Part of a small language model's weights.
Size: 14 layers, width 256, MLP 1344 SwiGLU, vocabulary 8192, 18.9M parameters.
Training: a variant of SOAP for these matrices, 391M tokens, 5964 steps.
Each number is 500 + 25 x the weight over its row's rms, rounded and kept within 0 to 999. Layers, rows and columns count from 0. Numbers have three digits each. The size before them is the row's rms in percent of the matrix's.

# layer 5 MLP gate, 1344x256, rms 0.182, rows 1005-1076, columns 192-255
100:504477490526495531487547511512511491524501451472472451466522493485495523507545476503452450469472452488491548524439468500479512533461509521523487521489468481506517512520478443463493530448522500
104:488489519492505484456517486472502532471493465504465473490534461507514480509502467513531462544516524514486545519535488484505510543534490514497511503544492471485505495492461501508458472512535507
097:498532503491503480507511501477543484481482524499497548471484494544510480490494531517541472537537539449542502446499500494521541541532489523496500594492492525509499511505480555496529528465497466
096:520513472518510497479511520486528526538569523519501513499516493522489490489504458501459439508521499473498488526553528484496476512506499515507499489527523525499528550529474520501499482504525495
112:499478504499516515501508535537486491566477499487526522501516492518504524498489469443485462518502497484487550531497499539499523533515457445494503504513527489510495506469484461468503525482515530
096:504471469496459457481491558508483511475527470489484490510522492472532495469477485483515504498463540487469506527478505522473510520525496476486498489520498489464505484478533494554497529491466465
142:508514530501505471484505486525519486504525462505531450522490512519502522476473542476535512517489506491517475490523509503516563497518530488428450520518467504490487497476531501490501511429521499
096:493530521486495486517533518477480499499513501513522491459497543495502511524472540532491523510478497466534478484502522492535496534491528527464478551459521499491521493503517507518497466490498528
106:494540516513538510511494512516494488499496459509445507532526512509513453527510504502526523519480488511477507471492493494532560482464484480498488495479489507517491503484437480503543490505479490
094:485487519535482470512483484534487470517507518533491483502443518497470516545475478497485502488489470492525527458520511511456551475493533503517514484499510526511568510495534458546472502532533538
107:513469502504516486461480489493486518499525498490467456533530506448529480463494497504523540464494491539477515449504502507518476533523489529498494503502506485482503522459504491485516484482458522
112:441487470512507538542505512502488474489508519497507491502554505505509512510500517514527460527531521466526494513546484469486485484499503515496515503526531481483535475485458492480521513482491528
112:530530485491521535484509479519473507502546455496490480505522497542535491481485523490492464503499502513466479465510482477509508445531497479514513452489482474512475503493511467490529506461481481
100:485458504496527502554501487517485486500554507535533476508500474574526544528540491509520496512508491523494520535459485470467426462464482520478513521520479527532486527512469487503495518474513507
111:469510518492486490543510492510488486559488480519499545495517491504485510513483442491454520464501502526486488483474496518463503473478507483539516510490483515490515491476474479484500504490515486
094:489493511456488506483456539508493553503478475480537507473521484518516466488508499509533446514500497462499472506515515481439516488495456474522475504470504483533494467512539519510501506536517492
097:438448451543500504506496483569514477487505524491512470489513520483452496477511506467500513463515510534483492505466511501466472509485478487503504467458483447516516489525482506484522503516488526
098:511467468488505488502486491459515545500483475523518506475455516508527526470499486449490498517502499507486476452532518484508500508475483466502541486476504502507507568485474525513520503503502519
097:469527497511506550503493493515489529471498472511543501498545514484478484522527560508483466567465477497516527510489483500495469523504521478471509521473475506488518535535459492505483503527532497
094:530501514511514518492463525494507497498518527478532471466503475509488488489511565460521496487535535513482511526496514472510505480541530533458482504523501500537489535515511491514502432535512490
097:475483548516559514495557508501466564463492478493475474497507454475500528506501441517523503450528512468508495528505486501533514538503493452510491470485531498469519472509496468458495511456511485
095:472482533474519466511527511537500483499499509467555512490541491539486537479458476553513488506487481505440505518493469476508499493491511471513474536434471530508513497481503529492480524501477512
106:472499522507523496498516536498517511515498533484532495502516529496491519541513526492468487515481522546487468507496537499447500485528509510464523554494515487507539471535499525478491520481437522
101:486501556537491517486499529507454496525510531516481517513485527512518512495507487474492500529464488466483458514506517547477479508516492482512544477523463513507499488533534504532491508478409539
095:522486475564488529511538503489494503537458542511480505507488523523504527507519475487514468507484543471506482503470510505509474500479503558482520528525535521513516517518502493479500492495480493
097:509533557518495466501481509487474509516517535443511475488489535476495505473508485515483524515516488521507526471512475502494483498504467498508513509499453505533484519470516491494486512500504534
096:479503515473450488519497511516515527488490506492492521527463473536463463511522485486501466462458466545474462540547476508419533506550478487496499542528508498499475479494527536518497522500525530
102:490471498505475542503526561561520448477503505533474488464504554544461498531509484523557462507531477496513502514499506507482489507474523498482479494491466453462503491495523477518454510486511465
111:510474518441567544493508505514497487496473494515526495458496501491511514446518520490474498549508491497507483500485453503532530474535526490457493499496493469520487485488488487472503493488505471
102:507473503448545509494513514493516485468522495552484477484459487515536468516487426531485489468517515476505509542471559518524490504502429491457521532531470548536526472488487547533499508516481557
101:484464517528499514527483511537478483465476493499524527471498530444483494503519518498483529525477493461543495454532520529494478489495536489448489497506492473495496479473536502517480508486511518
100:515506527500474487523498500469539502517471494569517500501514498493487518478482496474447501501498485528504488503531496556538501478501524554468520494487521512469499502506476492508455547480472489
103:469479485483491550517471499490477459483504490488492522491466501548501476557492516536488510456499480493544486503507484517499514503486488457480533510505511473488468516558500502501480482529486482
096:504511473472484482484568516523481465504493522458508500500521510480498481500556522475496468511464459547465473479484479453523496499493495515480540478515503481551456456473524469537489484477517523
103:468459499469502492467492519524506555526491509535527480480544480510449488494501485511493492457527494510487520515510532504477510500516541468500510523448480510550495468511534487473516501457460570
100:470489446493536540462530480525489503516432476504495515538501451494549481491506459498490517480516528500506531482483529476523498534495510512466508461483508474540461460522475505484483546502506465
101:502535500497548467523486447492527492513516509467502483514501465490509459499498508512483537479493524471444526463502527539561497498502535524475513487501503474525470469510518522427486485499506485
100:504474488486454514509487527549462532474540481524529515520549480512498484472501485490500524523532482479503506477547538519486495515538480514541505477461481508508502499491498494497505522492492486
097:448481516463461523511510523530472497526455519523486522505553488482543476482537509509503488515484528454496507474491537495486507492494471435500502521486509494449435493533485484512490508483488514
103:508517489478510488481506504474441471521533478479466482518519512472494506529510512546471474499513504505517487538469512516465502518484512462507534480519508510528511524517517484543511476521444523
089:499500483496522503447499507515498511457514495528493495510517481542492512502513476543506470494467529488470514474495514521518473482534509501446505555558511505514492522508507497499492513517505528
111:510507501528479503483487484512482473504510522550513462515483496526472531523492489499538507519447514490494464538498483489447503510486533514517526516470478510553460470483537517499502524460527498
103:491413527493526505517491476527509503493479506532470536536493509484465514491473469491515486491529546488506527502499506492513497496511440495452490475490481497536552531513529554496507497494493484
135:536492493487478489469474478500518519500549470537531481529520526532510505460492483459507475499503539478513481509505481514523511513502497442510493506486506515491515468471508485502527516510542534
102:492482553445506485476498536531518444458494532518504480516491470513525491506506479495542511509501520492499518507473548529519509486476503497497490498535496495467545418506508505517440544509494511
110:483491495518524476469519464500499495505510481525536555465547502493527506489495494495491517456486471524485498481479460544550516497487517523519535522478498472513503505512518482507537506464491498
098:521505546491486513487501498467486512564497470480479507518512476500508501497458516532490542511502515503502497513514468497519468513473497481508468526472508511500527475514503483525469491473481518
107:515505511488540522492488514491519496503500469487498496512511505498523442490476430555465512488547485469504499559460517490495458471474508513470505512498484518473518494493459489492502486474490497
101:500511506520482517500455484489506512525503557465460529453488476501557533490495526508482496524492499488548499495516511527483524499520519468516461451525483488478480474494512505494483546493476528
098:536450515473453511505477487535536500531481496506480546499482526511485507505485481486535531510487501485505525511480489490495520504534474522532479568533519493508514498460529512522518535493511485
113:479525510493493531513543467521511472532462484481451546502568451492526526485482535511514485524510515450472522534531486492499477523515490481547510485508491499480507516491498488475475513479484482
097:525525460512482490493537512457467480492487483483527544489557494476502501497516477547488458435478483471471472467492522531463481519466480498474492476475509487513549508510547559472477470492455516
104:479488529545464492525512494467495491502543484511462487498530509472443507504445509496471517464553554491494543516511460526507507531476475517498522495499503519517473497488490487480496512472485470
101:448525507503521496530474460494434482487513500505509517496499506518492518486503485507489486556514474530511484504524522458496509464526519536483475494494550476528482503526502513496453505459485523
092:505498514448522527459491491480484500482511516504492533549474512511509522454477505509470481482490518521490494512488492573472480505460454505476517531486465518530506530495462494489477485518514505
109:478501481459514513511510506487476487527501480510490484461468493503531514468455536498519505476511562519506476502499500491486506511518513478477493498498527483525501514496516477481506506508487500
090:487478496510492470538500547495467532476486503518530506497543518519476488547497490481467452484461488466501510467506505482507480518506508517517525493495494528526507490465511512463517502504464469
099:525490467506485487436526534539520483520473505511472483474480526474500479507488527516486511513509466501503484503505559458450492494492485530470539537500510513474496501532507502454552534487478496
098:496508517545467506481495472493475469533494489543487519509453471511489460522453497502494513486497481538470523505544464453489505542483537491519473496504529479478518489548472464528493497490480498
101:525493524482505484489498539540477453524525475503505513502509534448471536500466487478490504505514486488519468513503509512503533494490520476453492508485515516503497499555495474467531490476487517
099:485489476512495452534502473482509446507497464484514515518498464481437484504487479523504511478462522470560493476485492493473474460535478493525552516490483497509523521503466431516487553517527454
111:499461511496531493531512473497513511443492518537520500421516498498495499496476493529506514512525464472522493554498517484474503479512489532491499522469488502486515507514500502518486517476486503
107:467448493505494451532536473497518547537457546497550505549492497445463498516528487493510516472491521565461494500542505489479456506507493509534541511535484548426464476470499463504544485487518510
110:442538530475524556469489516507535532526490548480517512504506510511499466528513524459513529509481471523529532498479506493586504501505499513444470479564500516515505501488501509481488565494506512
096:479486501531526481481500472449472513500494501530511482484552544539517524474520500497486516493456503514491514480464512512494514494497469466494539534518518476508500447496505515504497474476478514
113:509518549506487538545527478547489506483512518560554473508447500521482520484485515505513495495493486546549475530485515513509479447521496477465519493505545460491501513522528537442481487460533506
101:522564509518500504494521476527482502501503505511528492484524541499479495539519528498513484515490471472496491491499488484475537520478464511494458481468513482533549516474515521527468482485523497
107:528497492470518463482519533491536464518503543521474514522490460522474450490499521530502455522493519488493515486491517464524525506497484508454497497456454548517482465467467501482525514496479495
105:501489523458549504479493491458517511511538503488485519503528514512504478539526470495467468521486533519508511484451462504476504462467498514525441458498514495463514474491507453463445509518490505
102:475495459491503508510521484491495543504492547517500500497497502464499494530502482493479537533469506485491485525497491507541452475536518514488541467491513511506514477465445496474504515546548518
104:500476470512527525475520516526526488483506485476507510466467533511477489494531497498472506515542507512480478493509457513467493478528524501558510487552501479518494447460466489553484522464484507
099:488493516527470514486508490506478481510536511490510528464493514499542520498449501499508456520504493472495513525488465512484480498478465503462473464496482456474512526486501441496525499500430523
# layer 5 MLP up, 1344x256, rms 0.177, rows 1005-1075, columns 192-255
098:528494492516467540491517455489499519507493472549480514514493502484518491520532505518477453498467543511499485488527508499520449502518518525482487510494507509564528454492534486487515480490477475
106:440488533503506461512474563502471527522481491472544503502460464524492538511504507498481471494540527518495529516549484455463518443528482532512513530522508535540528515460535484506554519547482523
102:479497534491510518509544506520520544506479491463481510503474495514518482511489515534506519562509534532498521489480508485522531515488478511488498521472507495478498494511516463492507480491495477
099:511538470495487514489534475501495464546504532520495568536517484488474524497497481476485460496473530484553551495490524512522499522459499514466486542535491557466519493514458492463506475480497525
108:510500498482476451505499481510554502476510468507446514487450520497521520473490548490516510557494487481501470501523488516525495507541495497476501477539504498487511483485518519559546469475554484
095:544482498517479490479508494500486539496484512514485534494517493523471500486500487519460503500503468524532515529485544471471489517489537478496495494517487502516512481526493474518533484464464522
130:479504469543526485506492545483479475538477555497483486534471532481531500526470548527539519485458535514515509501493498483464474499488508513515535503478487495507488515494493462501465479540508478
094:512502503436535486514463475514511510514529501502563535526509493467507501476511485472516489493490465488530481508526478541524502511478521539529550519468489549523459463455481505503462496518493493
103:483487505490495525540490480509515488476496516513512530530489476526515488544492518479520488492509483510504533470487498503490476520527500507522460498484505495485452490508497505504528488502508486
098:526527523492497487533485497503490497518496507555492504501475508478504531489535553492564505540490456541507547495507509452483486495474463473502498519560471571444541497483548527500500475469517486
098:533492515496448493486512475494463498500482493538512524447491491510501491561507469499526520514470450488511482489515499465489487492501495484501457530504503495540547462482508527455471516520513449
111:490481488484538488520511507497462450476473483538480463518488515489495530493499481516504509520520516512480523508514497473511498462554482507479483518558508519520498479499484554467463511483538508
110:497534502545476522478471493525543476529520536519535507535489497520477468518500500530536486474506519481505442496488526512536479520509509522507542510503538504493463503502491499515490504494552460
099:471486541498560498452456518482504470459441505505498478462458477531543471517483485491489536513510515516478506484507480506460497468509484473508518486469519469516479516490513498523521462493490499
111:474462491511509463540499505488534483501500518474515541544476559523440484468517508481535493522533494546507482518517529503533503482520483502507499505515522520523553508487484470478527501521500521
097:495438540454502462536496501511513474513474541519515508491517442534504499512511478504499527498491490519480531477479512564490475489478513484488496496503512466539443489509475478531492477477546483
096:510510485504488535529485444492550479538523519465501483462501503474466493505552468514521526520511507511499504496500447530495496490542497522515505503484512491492519488502463469522509546510513483
098:536500503510509513483511512519483529494522491508542477518468571488462533459505520531475478482514487471514498487477473509533492508477480532518492538488496504524526505513502502462492517507477528
096:546535530482505502452541490489534481552470511503496506487470432510507488537525504483506528474505518534488534499475502472541527528485484511521467498520525520550491491452496482477486461499495527
091:526519540497501487486487479493491482483533505507498490489514522486482530484493503443497481485522551540501523506496514522476495494506538486469481487518476551511446530482534492510483509512501495
099:477482496518512551536530494507471552488504502511502490484509540509526517525461501432474511485530518462506510511538506487535494523507465494495462494481471529513545489512478493543452570535559517
093:554534508446484485518529524463530487529520518510500527487502497514461511531491496473479483498495461456506550520471536525488481456511491510505499513467499489548517518520516437470503524478474494
100:533488518487502502496503506541503518488529481488502500489476472490508493488523541488537461501480517514502495491469464555554484544514492503530489515507495545498500475472522469512479506519509521
095:488491507509478488467520511471525501510499528464523518496511537496520488531486511501500490514464472504491461487509458515500512503485506513493486485476480487525460519477505483469509509532496559
094:505463507511496503480507542506527552517490471479495484534535509540518463509482532492504514504490512503464519489452493488479537478530492452510498498499493486501520475503538472475468534496522490
097:513502502504491471522475520482497520474477498508467469516480480496498499549472513519494498482479467498497512502501516471519538475496499517520511502508499508520501518513503492495504528477473521
097:504530522473496490499511529490463465479464476480460531528561511529487512517491475487489504497493527498494469512510486520466482487501520503478537507524516503486462530526462469481514474473493488
103:477509503513489476530533464472519501490513492509442480489541470521532462551521466494484482543521485505471505509532483484486511499516516489513436507510467516469471513458531486453492506487539473
105:479518503489409504550494507479490487485516509462479528532518494459479464488485464497539486522504554528498462474492487496488502496488528525487509508526516521511434473533531553512481516496508486
103:460532535506478490510497499490466490522504492467589534500524509480487492537502523465505493526493509502484502444518490475444523495516511496526465458480541471477487543527496505443466508492520519
098:480505508502508533471495502497537519534506500495468495517481489525468473510507474504523491490531532544461499548454474487492514464484468542568503519509516444532474460482489493506504506521510539
095:505508505544426471488512481464510491494511475503523483471496495470481501500454546513491510482520509517479515483549487492528524489494519500461479475507519474455518516537521484530493543500545484
096:534491483511469443530482505511538521466449519482541556471536480491508469492511538494501461528495521490494514495516488467536477522522509511498510515546490497505529480513518469475513487476501511
095:482519512504440456516506508533534526437481473476483535487515481497481490493523470470470512527524493515456471481486500520499544462498494513516500483525512532503549499463482544501455492528497499
097:511464460490535571532525482525480531542545496486486470491509495496502515461490471545576538456490515483529541538525506460536513443494521496524487496445503513527495479532495491483483524511486511
100:547466505510498525490474460546482503529459519502495523516517458493553510522533482485447519506519515500501532502498541522526510499510533485509485469465513477488494474517520497469525477494514518
103:490516484457506478519522499479483554498529503520502488471478531467500490458492515477519504501454463523513491508467520479520471503526528491469502493533504511472535513534490541469509523524537484
104:489523513501526526482501520486521534508510498472492481476476488505513523468510493523482517490496530482485497544494503527538500449478474469457500511561524490523473510518465488505485482509519490
092:469510500473507455510495536505520472508518479500513520501500464456511474476563532508530542486521480499502488512496552529525521530467491500487483501479488463541489500464507494498534501521556519
102:507506480500504523501505513529489483494526498491472508486503492533491495487503491477511499551511509506504481490481490502462498526477503517519485448492498513568483494509500511520510502487477490
094:518506507533512506478494510493496487520504515499575476488477525490474477526469508467483492493563502535544481442522521491497513521491492511516522508458495593494524492533502509503563486447504489
107:502532468507538544517533539538458447508506516515547468498522525483507503491494512496519480513484524508469467546518527499487556523551503534490479516490495520525504484458524515529509546506482495
101:477471495518477516484470524516537532465500467472507504429524532550485460542487481480487514534488483512483483492527494481526524489490564481486520497472511505498466533455510460517483461458513507
140:480500472506510511523463487506495522473485527477469517491502489504496462487497479521491498455511512446505475535507529508516435488454496479549535502475539508487506513528493458540515480530509526
099:511509484481551487480507560503515490498494489515453528522522488492483448521512473549516534494522546476538530477506518530439480497521509493496516525503446509517521505517497503516527495464506511
103:469507467494543498528483489470534516557498507511526511460507512495495495477504492483484512471500488515462538441469464522499510508496483515523486525512487452477505516505488514490553528479484488
086:540475497523493522420525499490517521504497459518459518498477481480509454485501488542495507513489477480473537554464462500536484490523488508496504514482543505517544476538477480543485488504506518
103:514472527537522491553514536497476475493494508490500457529496498508497478502497440489496467495501484523495480463505507486523487514519528494541488451485479508475527524491490501512509483487530492
097:482477496507480502536539512531507506469522481522511500477455497489469496497535476493516529502504514473503501532523510532540509495517490482484497506523509516488531506476485489521537540514492489
100:512523486505501524528535495462511472531495492467498484511492514471533501495512450484495483534478504516532506508530502493508473484503480510470493473466442535498539517490504533503461491514460516
107:501480520503483495513500513464502497492523488514521492519507502519472483521523524514486537487480504564530513489492501474524494530499523512486481548505513512533538526504497500490466434493516521
101:523480470475508519544434496535483480515502498463498472532517531506499497490504497505486488515518491439485502476488479434509516489505486557517504493476531494481498477515518524511542522510532499
104:470515511457489458464539527492547490495494481554509498500498509479483484508463480521514515519564507491503522551505483469525496463485492517478546525496424545526484507476507486482507509493519478
098:534517512459486526522514533509516510513469499478456480530526480521518470515426465483475471440498488501511486510459476503492490529561475504518510511505483519520510479464536506529492516484510485
098:484520501491519498481482510547501527476493537524462491512480506520504462495495506539512496506489491522481542479497504513490483485491494497453485488466445501552557510506485570494510482508476548
113:498495477466468470487467480521517501544526509462506467536428468510477472501509497451460540521528476560479510474475495495471498514494505586505461502471516456503489481503475502492465502511473484
088:506524446509476457473456521481492488499549496522548565474499504445549493531507519482470494515504479473490484484502510505527502499503521520542494470475463507495522498512496524478520469449467501
100:510477548494471552459529531526524475524450529516493466484510467462532447538510456496507514498466497504502525480488506464496465526486537513495508514505518490522498521516511532452486495465492535
097:500504493484489494439529496503562530504519477534511491538482508471483527474514495484509480495546516480547479541458481538501502502483562484491516463530547474509511472508508506523502537521517519
109:438530472501484492519487544460522542518518517503459520524513533498507506502536482500503495469534491483498505524512482486530515465484506501534486496511501518526487491512499472505496508534472520
096:503532549516529547509533507516509489482511471512508509509477510492490529542522550546526503541509539520424476501495523494536496512487534488521494506540486501518449514490523484479520488535518513
113:492455485500486495522499511490462509514524543509487504507500484526502498469522508496471486491523518512472492458491464523536506484521456487525501499459504481509498497488524470493484518508482496
100:515524495498498479523506497501494539535524498559559491569560518484471546511487539486519514481502481517501523570482479480471483498493466475539480531491525509486422510509488562503535516517516496
099:517553554478482489462476482515516494502483499514484572509475498487528488495537534465507482513479503535521447518501519488521505508505522480557500524508470520494464525540492509546482456495502505
093:494464525500474448477517504486491481502458488480502514522478434477500495480464465493488465481513528463531442510504532485483479501506580507518537500509492512542514528496532512511432499528522483
107:546537534459506503483451487478504536482515502521509452524473501525533464496492506533491513525549498534473500538496485503506492526544487523504507563505506511529498503501516475508477489471527517
096:473518520430509506501497501516502512505465500516493516523496462516469474513516521485504488533476488530529491492460478484490520551521517507527543518470490549521497485509502486499547535484524537
101:486501505484474495507494479483485517464504530496506489476450481515559532463503496505537520496485520539464483436493493464471520503505473481493531487529489544448521498509531542511499500514474513
095:464472503492527527516498470476504512510481443503464549479501486533544490461498443533462478518515498541473517514507495528491478483507519501494516476512484490460521482495498477497507554501457469
099:502490537518509499534502511493513501522530504467532476547486536476497501509513481503469491494450519524513481488514498510465506520480502539548512497503459502477523513538488518477463516465486486
100:492525457468497528542499480505519527478489492490505509504493479467463505513482542491498500513468496535506497528470475504487537534522478530515478481519558507450503515476448529518505488477485582
# layer 5 MLP down (transposed), 1344x256, rms 0.169, rows 1005-1075, columns 192-255
103:505581511502525503489488460462482501481486487518514496515518466516510507509462470506518526551504536462478468496565545543493458477491488529485533501502494480549446435462534525507491469506455482
096:494478488515472519494438468517543529489468485515547507493532531554514531513484457500473494509473464520504487492516498544482481487470495479457504514519482475492523474535507549552490484464505472
091:526531521481498532480509530506487524471476538538479481482518497448476491569497465436508490508470514478485469536501495488521439526481536490515477483518488482480519540494541506481531470478493468
087:460492477493502484489481524473487473519472505466518485491475575519510503507486481481483521511502475520494478531490506461458515521570526506515475485443453507522492505466475477512449503497489512
113:490501496496517460491494498499498491489462504530510494544519492499482525517476515488510524529484516471530471497513506494489486519492473450484465500552465497491507478515502530538515527468481502
102:538508530539518465516563518494509472508481509501507548470500495526527502479502483511496487469496511427523509525487545512458514514469479536488460508506500509512479501516549483502486502478475537
109:500532506461547498515482521476463506528529511524483541521517508488549512520514469471522464495509510512496518453474482513528527492443550515502518496530528503494513466482493528483510494495489508
098:518495474491525483469520500505440484486501487531508534540486554504474528497476499510532472497512482495533520509481476491530493521473487555479507504455527474522529497479483473536505497540485491
108:477496516493494502497499463523471449542449501485492491501488521535506470527533499490469447477496460502472504486515470468481482517468495479488480514474544487504514496477501546553524476488543521
099:472500512507535547447506508535516480530531526491502545483520471480503480459453527538479547530507459498484460494518481503476553466544558497470510485528502479539509468494499495503504541505517520
105:479529487504522557475514545488506484486479477518523491452487475476474454525515535457505540534521488530459459484501501480497504511561516495490512500427535539480523488512508490503521506535500475
104:528482534469532500451470483544489532538521480534505543484484484475480489475545500478495502516489484484494473521500478511515511494471543456445481511489509535519489513486509475535495528519502478
101:476500476453473469520502458491452527510509485552524478506488490507485517436456487490487465493518485530499485493495533521486497468521513545511481456508461464471504515483551465500518480529491525
104:446510549474459499484445488484499480507473529475477485476490542493514485510522490539538515530489506449500505490498507560522521517493504487546483491510471464522487524485491498548479529497502528
106:539496508528521516518536486500487505517507482510443499498482521497498469494490472516515502508511505526488516532500507482506512471501493523503489468532490464472492504542553488499495527496514499
097:512503489469504478499566530484498521512488452490478481510484499468484468458467511507508521522503514496510495494470479476514490514482504505494495503479511521511488481499513517562471492470497523
099:486484498487453501505523524541486488490455479516460491540535506461537494493510456498537508496486533525500493496506503545527500457514482508506515466486440475548494522500504479471507515516515525
092:458515506485519506494451515490500541493491505548479503514491480460500466505509500507487490475507479486515493514521501466468530505528489485507518534522528491493463463478518500499541503515525447
099:473524473494486516529468466500458509455501518539517496516506517561474516527500525553465494484492522485524514504510459498529464481460492490498490505479485493467481529555506485504503495516499485
097:506520496502510448495487476518503502527521519512506482532477499497492480479466493529460523500513484533479485484473522464516515510449546500543517462507511478499486476463500526441516505550503536
096:470472497492471508516476530525543493508467519472473510493475545508510529472546502527541518517524515509482434517529497473474519505532492533526534494493458513512505480522511519518508515520558532
093:517534448446507519507479523521516522466496509510470522512506487521499480514498479516546460476481485482498525500524541521452523477505479526495501506499506479478533497552489501468470469483482504
099:498500487490524468564525516499494548506530498482531460500524519514478472472513467519426524485477490502526499492482460473476500494465538471471511493484525460478479498471554473476507535560475481
098:540485492517485491524510482519501530470537461507505511562492477504515501523495461502456497495420517485473485507526475514453464538536493487512498484483505515515498500505518516460511471468498512
097:498490452511510507539485508550526471492539496522469463482513515522530521501505491501486473549499470470538507510567489523515477500485500518484516505487484451489525538539473522503480526450519544
097:480511543469455507524530491508518533526454480529453458489473500547483507508491466507531465454513529495510482462495534500527553484531510493535513508539458547480467473472459522528479492504469515
094:497436491493461465478529508506518480508483485499477538516459518479497563470441529500555515482497492553476529524422519495501470503519505470509493485512504505493505499499489521470533494482478500
106:519501515534498518495532522453523483496485482489492471537494555477520475516512470526496532523535490510517532488468516517505522473528547499525503527533512556492446483519496498507527433488528495
105:516491498484517479502513493529526499512513498472499506511479491530508509497510493485428476540516503539529546497487487491514512524503513472548424511519516488455489497469484465491528538511480462
103:504461515453514491455504534499503523491510504512494500557493497525529473519478471536528502471506528489526477532466541498459489520476445496476563493524516522521493442485496521486493495513514503
090:502477510467470487502537471543511509471500519487536521508523518496507477514485541533472459530501496499523497487527489468506464499497472497475515529470510475490469502501556524518485476466483516
097:520496485461511522494551493543450513551497498478483507537471513540528520564540534533545487482507540518491448516485522465468514496544509492532510493499510520476519489501530535480466489504494532
103:501550501481504449478551504502581471555508511553503516490515494530487470472520470466499509557502516502512483460548524522513495514500454475531467485513531508498487465502485491476516480464514478
102:493453536489554504506514510524468465499501528524509504526521509547479503471489486481531474519507506509441526489492517503532524492487493480468487497526495540517501487525506505516500487533538498
096:483493541542493473499521467513511502488516517458520504503545497495536523471521533484478515476469486492543495469490449492464515525481504521493506526482491511500524522461516494492500527498505473
101:511535502544519485560478499497460545478511477500503510534494501514494531508475489507479512512497523502484464478501491505502494514524508510431519483472553468501500503510450502490462492484477479
108:471534502487503499520497500514516557511515509538511510493499499521481504462504543504496534541526479489509502485480542508515569549464545503499534522486507518506495517501500522475510514470552461
092:470481526501466498521520526482504504470520473493546490486517500506533529537516492515531509535517542472465468484529516529506533485461535488496519501511537527498521515521483481525455492464531504
097:472516511468459486528459495485522499472517488502539471515539462527455539505505480491488504485560505475510543495471531486471446475537520513480519480483512515471460538500480496511476511492513498
103:480537503534514487497530528495564510468527472486547514512491480531477459513522467488508482540521526503504495514549509519503503469497486490514514507504468508522452525505517518508495492536556487
096:557490495502492481483509481471500475496496505470485550515479514509484529525492542483520488485509485450472481467540559506520514509477493529537477478489499498472497458515543495496465491521511476
105:500550522500559478550473533538539479525561479485460481487516460495502535498499506456516483536480466511494520480524501520458477519500455482522499514515481503523517494440526503503493541495494525
104:454492489514488519481554492485498511486496491458513458514537499509527490500532489520497517501536512478533473517515482515494567513456485539470521533492466512476492478514449551480506491510484503
121:490497447494525504510479533509461517493488529536509556462504487503542486523489458543509464490497530503479512480447510501498500452476556514488503497501527476464489514475528531467462489537507493
104:496477545512525510514523525476505465531501462487489471511535469506511461467531542543496503512544488482449477466509499497481463520510522496485514446499502522527489494502519453539492503487520450
110:473527472445497484493527477516555482528517533489514492474576521441537429490515502492455460451449505487517529439480480561502531530512466522520487497500526532521480482467497468457495457458492536
096:507477493491534515467472488516495493521484524521507473478481522517514535490518521468497503511523537489530511501498470491490518473522485535479518502496499484448496502530483529481517470541533476
097:508482533509512531504485527550519516482484571511499534511506485516486497488503481475458478560530518506456479530477531490509455508472482501472541507499489493530516493491505530513507520484527483
102:524478528510507511496526448512530469508552497510551517478428467539495533476487544468505505454469476463522516478502499493489530462455473504500500441489507517475513463466518495506546521496494528
099:508474477519463500442492443509480498521495511499469546521533474516484527518456454554477533501518502458509510511479475448468504516474471520498528495496539459492506504508450502552497530493518498
099:504506487501518502501530492494488504514483521463480499447479528461521489439520507523509466495486497481557529483528467514503553452519522487454515465439473492495488493483528489424516514525531526
106:503529469492469511463500538506455516441518503482460485520505498479488480512495525518533478519530509500548494444515474497485450446505527498503480501504477489503491494559496461516467492504469454
097:487485496466452484491538483448526477501531548510496520493492503511504473492503476493502502494517517530524489493496449457510506484507477505514484502559455481526474503533479515506530492529496462
095:490507476481478438463500484467410478444560503501496486482486487510528482499476496533516475484483481449521458497510538442536479509468473499475502492463512471519492478474504471454529556501494505
091:471514473472500484507487496484521485501497510491508488510494472524512545531528487494528527531524508507510471474456519447506504505480503473571471498573489478531508544509500515517526510459510517
115:546508536493472459479510509543490578494513490526472523530464486439528518551479545526484496511517548547481504491514563463485486477472509536527514483511518495509505496544456479497523508491477489
091:483493489495540533458444482495500470500476503534513502478480503531478540500474528465517533483459516499453490502465505495457505496522539499523533478464504506478469509512475491480484458508486510
098:448527488485470514483498474565493500488568487507471495505488454437479511476538498466493519513508515493507497533569503499507484482472490472472549462512502495446521483486520508538544481506489459
093:482468490544456517505460506563494489432513489464531502528488464500476509520482489492493567491494513495474515467511479445494507518491515504531499506494476497485507521484478478445516531503507499
099:485479487476478510496503447475558504523510512504459475516469502504507498480473470487477553472510461494470483516466482474517482544529519492548473495478479525501495481523472484486528533523500499
099:557506480479557510511512519426467540513477504480563444507476496490474520524496499571523571505528503508505531518514508493494522515532509482523554480489504535490498555514534507472518464516481478
093:480552523469525466479486539511502484500517506485517472492500478497464495479509449489481523511515497475532504526428486521540548530524521506533528499499478493483527505528496456506499508483484506
099:495513492504460484506486501532483476491532475511503463484511494479546510491498481546470483508523522511540554515487504481491484479509537458535503520479463532535493484508452507508513530484481446
106:564502464491523448524538516525508501470495524508478501528467538494502495487474500516516508445497517510543456517502491476505474519486503530518569456477464492465534525455479534474522439490499527
095:477523514505468504546501526480487487485518505485502514527459522480486489504509439494460496490521542485503470486465497553508545518491507498512491519530489530461506504508530534520572521521502511
103:491481481502470475529497516525476525521525515483546523496535541548514487470507476478540492476499492513541474499517548502463494523500505457534484493535485487490471492473475482473461507490546489
092:491472543522516495526550526537465512445476485478530507478552481466498487541520494495462465535527497518527493476493471519477509521469468501442492524448487462488502524466492469514448458465505517
106:432490486502480491535482493526468500483467507494504510471488503493480494492468447475518479491498483495490514475477479499515478458490554498483540492507537490448537530507510474494496496525556516
101:472515501490515484484506481510454498490473528493533515430461443473506507506478539477506557526516495464498558494520483502508536544464479501468465486467496512520493527523476527544569514512538479
099:498497492496494482500501491466500504480529478453528486484530508480525519511479537534440522487505503478540498521474535537501518481524475480459505462556497498493448540488458492505473509517482456
100:518507497528515515468507480465485489517489494497514533519499515518496512503491479485498481431502494467472484491493475502487460515524570454486474522478498557500473485499479466479499520521494520